Each number is 128 + 24 x the weight over its row's rms, rounded and kept within 0 to 255. Layers, rows and columns count from 0. Numbers have three digits each. The size before them is the row's rms in percent of the matrix's.

# layer 7 MLP up, 6144x1024, rms 0.0618, rows 1177-1226, columns 832-895
091:108124134115070125119109142167123184089119140119125110175097132124094156127129143110110108116128127165166111134139167137133120097179139143129151135127113142167109120119152141123098139146143140
094:130066131178164130095124155092156129121153137124144113112141132085140135155108109109093153154160123141106109124134122161117158137154145133176114150160116165158138126138156163109183094128124129
098:127119100117166112074129147119159091111188179121142109131078090134149139128110131109145140114124132146140114149106138122096124132097133126130152130088158160115118122098138132115081115144119074
094:137117101127140161128081121092122184151091191087128136152135144115118155151170135112093140126100181141109131126151134101120135135117096110171110131120089140140092151127120149146123083123113108
101:115108130106135104119143100123095137103146143144096126136159135087144111116138117157128125128147114117155124117124111109156172150124128185118124102144113150096192154136140146079126147087139130
102:093112121141129125154119150120114147121110148092162129146120119100151149120143107136121116097059119073157132134124118098163136132128130110102112094154091133124128137134122118146145143119106154
101:121089136135106112147170127151102140129113154140111094148100094167134141142173127151094108119152125160127131094121131124124134140113110163116086122156109144154155123104149099128128103111111124
096:141135162170127137132100124103179150107140087128147099158117145141137154144122130148123128148125084124104131152143083121080123128106136152105157092143182141087148133106133150146118137132166144
093:104125116110113146138140101096115123153093078099144104120154171144110114114100124086142093120103124105137108167090095082150087109076118105120153139139141158130140131125109157145135138141145120
095:147130072103156140164157172131114121148148124092119114111139104139127139097143144128093113124143152156183115111064115108141126102141129153116120138162105129125142131152096157143115157105169122
107:101149158114108182156075096111126119097103111087165132114115138149126126147084092151106148144117134149115109108097113107123143105161142114082120103144163121095155162116122128137122106127112119
097:112155146063097124141151086154119130154153129127168127147195079129121087067129086133137120103132150133137121137144129138110083120092150137105097110142167131122087138099136107119129103135171158
100:144095145143172201134174108131096140152141123141160126153130154114126095122148125141111110167121125132141115127189129121119138102123149148148086147131141153096085100146138166157083136153137114
099:150131137111149122147152158081100087150122158136134125081103139107136096138102133173122137098159136095095141129133143108097153101156135161110134111149143109135193111108107156133128126126112139
105:142075130109096103135119123136142128137110151136123084155196130101183129150155143133126115114141119118154134112127147167128104121147129159095118140113152162127102091127136138111144109077138149
095:129136159126142125167109129115120109137133108125175102131139122117111112134117135108091139167137120099166130095111114116138102134166155098149144120118157146130133094138128122147124131124127106
100:133099129162134116101108139090187130106110117136152109122151133142144140118136136111148165132130163179131148157146144175127170122112153130130113138170152113120127113156120136154139132115101123
099:118163168086099102102173098107112132124107100120155121112085166098125148126147140180116145090091149148138110157129094121118154146139139113158083131103122111148146106115126136137130159148113120
092:164167105162101152143137120133122145133130165110109121116104098196154121130108075138128155082070131133073133087109138106129143167125119126110106112105124134088158145057153171123159143147113126
092:100133142108170165142123129132136138125113109112112091129097140145095098092121107140132154124131114103141142144147124145115115101102117138119121159126089134131121129140110136140120135105129085
096:108143141158103126146124133156136109116119140182133130133145084072158103123142139081115150132176123139145098091126089120107140090110136095120116157119124100151135136101123145155140136107121150
114:159127114135099155104134131151162139134146093114158153135086115138131152138138123165157152116120156104151132169112127164117109139143122131106167128126144116137163117146171105136109149108133124
104:179124113128115152113152110119114137155139124132156145148150095151138134134176144119146144093092087161162093141140131158131134140160149138145160120119122089104089126123119125138141149101116152
095:120145158100110163108110195138133120113121127113148092120134124115101113133115117142135096097110185166145132113095129127139096101147100147171164134160139110139137111152142123134128114113099121
099:171146129133093139096154126186090116131133127126131119121163107138114101093112142088131096143122153092132158138128097088154118154103116161135121110154111130109106097133108104127164137135150151
108:131148069137132138123164063140133106105101105166173084147130125121127147168088096163138113137169134084110150121126112139109116129085148100131124155124140112076119157162140155133133140159158157
109:114096111074122140132116080076154118133142175121154177097113096107142120151149089162149097136149148132101115140122121084138107123138133145157144175158181153110128119150101121133119137159158161
093:116127144119112131068104101132145126108151146150146108131138113165146102140137112161126138132154125107074131124116135165104111133153141134094126111140088130142118118148090159151154169138117175
099:127111177161104026142113144130146158121108105133173090154147147093140127128087098151184119107096144125120156134127179124127145133135109143118131129176149156109162139093147141147133101150129107
100:130131113126104154167161129162161155120122113121124111104097171092084169119128101154106157121154121103145141133130101118109117106132120129173126128161148202115112158079100104108139139149122125
096:105167151092111119131127153124150113118162128160140100125127150116112124100128094159079102128127169137097141138157134188125100120099074128104062121116155142172132095099131126136130164121141163
095:132125074120161106147107125145118099118148115118128199138123134153116107105119096146111149113112109121122136116123137125131133098131096140148108183111142113136073146105128100131131128174118144
097:113106131113082109128151107133132097146133115056103150105156146129138122111148128159166160092191190104135110145161087111119157148149137091144149100104100159142175150123144140118188107130137156
098:089153118108121181150090119139139099123143146139142116155117132146140082132140104124130107106124146110130147169131152156133106096156145137168082132138151162126166184112123129116118109110137084
099:127112141160101142138169158088153125131156136108099121100078078114166155112131148118104098112135129115136121105133113097150109134132154133133177114130156135123153155117128118102135123112162152
094:155127096145101164139111179159136112164116110118119141143114169145152121069131059136125115138138116137112144104145133160126170097134158153149069175145144112084056108122075112146153104112122113
098:147121128180144127100113163091131129134168126132117128100126095121129124113098069079155113084079172135173161081134169137106143123108137126150130104160112138168126126147103158132103157122143097
105:109169107132139133121142099117118110131119145130166186114150124111123155132137156095137154127194127124154139141114121091168137141148161087133138116107141171107176123132107117126133117083097101
102:123111079153166121107142132158106123155123114111145136137109166125140113157127122117129144132120109105156124084092103109113121106163130113087184118145122151117134102133078081138138135171166110
102:121102115124105097113128135149152138144128163174130193119116110132132120113156107153098137107113128127116178089095113135147104138091149136115117145154094146141192120126122174118128144113148119
101:125114149153113108142147105096096201126114157118127121072165098130108146136144184158136117102134142103124124067092148137144161104114076118132129155132106170097133098107094140149095152128128146
100:106142116149102095146088131142118099098139122122142139126120148139110202147128168144107133084150084163116151128117101126112099118093091116141138068161131083167128153144111098155142129113100136
102:123105125099192157119108111096101161085119096166133093160121125097179140133126132151133126151130141159104100123147155120141150152074115133151155145140122137096114137160125124111069138145150146
097:139149152163118150103147134159110092162110146152147177146149148147129144097142143138152139137127115159092133148108100133139156104115167117105130128179148132163119121122121149122116183136109140
101:136124180127122114110095165114117112148124131136128119147173150124103105105111173083093119143113127125118091109098101170120131132125127135123145141111147075163125165142113157103134137119124110
101:146140119099125108151107117167092130093140077099111140098151105147136192157122145139152157145138099108111151146145099132108119113153114104088089101107117115132087091124120138120160155110145094
093:123131126055120068107117186115096143070127131102108132125118125121113137129093088103161107137100143106129152117126149115124164135137158126116111100147138145092109113122127123111152139093121112
101:161136111160112146158149133135119128068124132098104105102164147131127142108181127132112088149085125159123141094136143114125136130126154133149140128117142115152105109156125110105103072106148083
101:094100124147156133136161104139162168160149067138113110142154120104145126124085125125138122129159074109087161145146112114141110091150132135158087175076117140128131107116146149153139108126157124
103:150121106110078091121108137150122150128112150149132162110084173120147143126116115109124073175121183119115137149164131140097099128121134138152169134131113156136118167124148152151141156115144110
# layer 7 MLP down (transposed), 6144x1024, rms 0.0608, rows 1177-1226, columns 832-895
093:138121149114136100135126200149110149126152194136119078113161097126131126131168105090126129153168159134093097115106069113155115148121127112123113119131107132110164110137137132115129135090146130
104:144109162101117118107103105111154119144093117155123138109086129109125127158146130136100150118157135099152122117109132128093144140086105146121096147125141113144158121144094151103100129124156150
099:110113107132115063071098149128103146111096117108141148155144111151121141125123138136104142185107138144111142152108108118104157128113107155112134114142110097094098129152093177077130103138140129
095:158160135112122099130131164101161162138114115111096137099137145126121105186150097126142127110154107111090141096114139138109140112101125129178119120099108109131141147095121136121135133127107160
101:127074089102140111129110151152095128123089120081099169111107152137108134110099076102109114119149117138110134097154166123106106140140125110156133115125113139105103160133154130128119162164137162
107:105167089141136102120111096136097107159118109155141115151092140157115124130133176138100095160129127142113156093178121121163187159072130093115116118144141140151103092110128116173158134128099149
100:153113119160146101161137159107092119136164112171146098127145107151094102114135077131143142152135100122134168080138177081063191155122111157149097151136117135176129141138140102122118126096150123
095:137099107121132115138160078161134108154132100132124120161102134144126181119102141096144118069116118148157099128152121126135127115098156115110123098120129133105166141157079154110129130128115140
101:122114103104125108113151092117117115129110106116118156152133140127131104097123125061107105149088117088131122084121171065134130135099111158149141113096135115120081160128121171135147110140116128
100:151123120110129160132133155127180102140144176138054090125133108107095127121114138140114124131151139107129106094145123106140123126076142113109093143124132104106122171157136151133144144093134091
106:110119116181123155099130132171121091125133133111175160148096157120093116151123105136108154162126145103112107130111122104120166091109105135093145141128114116102139143161135144166097118117153160
098:107123137159157130138107115139138173118131091140120132156125057140166119134149116125136123140147153085101138120113128093119129141143128137147121128120127132128106109133138135090111108097119103
102:163129134181134191121163165151106126129152122120133105103124141133122128124155156138110101131090129135106117127104097103166143143141104133121109109141129077124114109113143120151116144113115154
103:102145142152114104076102187104133051159116127090094135108161150126124096146089147114129110161139133124125128140144123128126107101127111071080070111151088115174094150073150133086150119117050125
110:110176137125140115155140081121135126142131113136136120100165095092113125130155170131133119158156121146164131152107154133110140098155161133138098148118100076140121137101100074132151124134106149
095:156147111165070128127112149106084118088139078076163129137141124135107123096125099135152126137097171133132121096131104135104100163153122148109120170141072106122134119120130119089116105122124156
106:090165124136108135161140111142175129135114112081091101143174114133132125139101142068142167143124143143114133144135125121130131118114174143129120142141127147115127145114107157127089095155092102
100:096150172130065136144106121127128108129090105118131096160103135069109157142118105146124111130136125160135128156161131157145140108138110129111108133128120144081114121108151105151119120128140164
099:092146125145074042136127159123155130179118135094142120127136128112129161131125109164180156142097102098156107121147148154123111131184130128090115117155120140132144128115112125122157107106092120
095:089119087150118140132091098110121144138117086127142130119094101121141132114168166105146137123156122127142143158121124159118138103133119134132108131128147122119126102101160115091131132130091144
100:128141119162066096155149148125141146104112175146163119126170111124100138091101145153113123160098139144114107141120102130111121134145111110158150118121155176113101142094173090096096122083197126
108:123112148133148133145127141103129111124116117129153178134099107114156130153108116155072086115104158132131089120100122128121160161100126094145126117123094116123153113157133135116122094097154153
100:117150145131140134116125168147145135101145117114121126106121146097151116132174105135144154156125117137120148106099160166111140183116176100112121127106123135137124109093162162129092076119128084
097:149130102098104125119111125145150124128078139114110104099132092126133126148092147121093086129099169134130123106148138156134127188097121133110099157153133155141108147099100115120184111075123127
098:120112118106123144122103130174149169123166088145107114134082142116095142105132142104136121128121126123119116137096156157113110113119140111149112155177125128113092101143117098148140174116112086
109:130154098128139122116102136118131151152110130158132133130142114125108150121181135141144127146153114112148143122150138084128123087088117098121206112142089129114124152125137149150107131161133101
094:088120142131117162106123143098142122163172119141137151133146088126103150103133121117110144134077131160123126117165160100128147099152128113105097104115105129143135123141133114090083124119103114
095:109189124130122106122074109143133133171138109132101147154144128132095096152115127156152131105140141116132143094125093095129107090145096078105104132124119122173087138077129122111139089167077139
101:149161145151141231102132115130178115147152093153125144133137125100159108115111116103136150172111129125136120131129167102116125095138124161117125134069148126165142137144137123128108134085082120
095:113122153123147158113117097115130131084118146164118139117138127146122125113117073106146098154111138095125168066131109115091134101133139090127136100112150156113179142096145076095138148102133163
094:135137137152119129145137113072108146118177101130112130107127138091166129151109138143141128097105084130200101135107113108087152124165109120081119122122138076126087131124095132096126097159065080
094:114177130083118092152144112122114132095141099151122121145106137136110153121150137139094114084107150070114105118146148132103107164098123144134153124119094144142137139120150112141114114114117131
096:121200141111108136172161154148092169116103122097150150154115141184187113143162125110109110126084117106105117145147127067133099154108138101095121117160135143098078123111142109132163162116127127
098:132095139129189114131157110144150124122121109134163084076151148069110139121115132134106154142087124123089143091096155108155150113150111129094121090130123088147119107163086095126124118133116151
101:151145111133126146108113133125129122146115143100063154094103115127119077136125109152113148199123127114100131091132126160127112167153135136158134147165153104172171117144142115135102140115131148
098:132140134183111129110126139151136103118149095058190136135179131112132109128098113077161095133126108158132122087125160191112122134157124115134169074097115146103127098116147116149099107089088141
099:105127147110131119148144122158090149081079136115122106158111131106136141157177111083161120148143076097082155102121116173114145192136134117184126124109132132100148131132153090131103147148151172
093:160154157099138108162077165130163130114111124110121119123119133117128094161138125120134091126115092123165124119113127125139162115064097176109104133118123146117108140111109107108137114108132171
105:108109147108120133109122159106138139145139121135161133129110076104138116126157128088122140143143113097139145140131122114111117148188128137102120104123096143113148108176151129137149089133126123
106:097114098109111143098126105120145180082094086114144108118114108169129113129121124108121121131113093151146145145142099100138132115134124082133133122086142118128127140109104111146136149102128109
103:093090117106133105151151108085125121119144113151098149137131122189119146118148135127125119128125117111185137124098091095119111134162077107091108130116121133134115093144086131149109117098119132
102:160163168128160136108096119149124117148143117126152147122154096100142116133110108099087144149142135130101105118128113134138147145142117096163135133135114129097123130151146156155143111117076094
105:167172091138158113114138147168092149130111114118097129167127148102119132128119104129143154128167105114097095117123109139093134112117105108114126073159158089089157166158143125115134108151148140
104:124142115121127093111141145120151124121133118129145121134115117143109121154113138136099125175124068140160163110123125146132130116108152154131098168113127095144138134169109113109127144074131151
096:066173160095126133155109106117172113125149129124110094116114101112088138097121088116069074079128070118136113101147132112098133106144145112103137150120124148161117137130139118127133137105167117
102:090151109098136116151127121140159093111108114151124163141166137104113142158086127183141147141066100145160147087119115106159147128140126137209137111154117142122149125123088137111130138140081129
097:128183141167145121119085141133147179134105143140099145114134137153154144084100129161116171120153159136129107084104138112100103156170112134102085148125088112140145148120099122133128112119143156
103:135136104148094119108139092143159136088122110124119151158119109095124139104123136137107145166126128180123121147099108148135104131147126134115139139121132165085118172162109149099161153122159115
094:087120151160099133139176105129149115099125142096131130154099154135153153135099129110135100139108106118149171141146172136146103159108161116141112139139123103104089162178105114126136143090113105
103:137147105071116129119144146101114130116114131124121129127145146104133110138142156134142116127112103126119128129138131137108123133138149158117174078104147136097131093185117136137103126150134142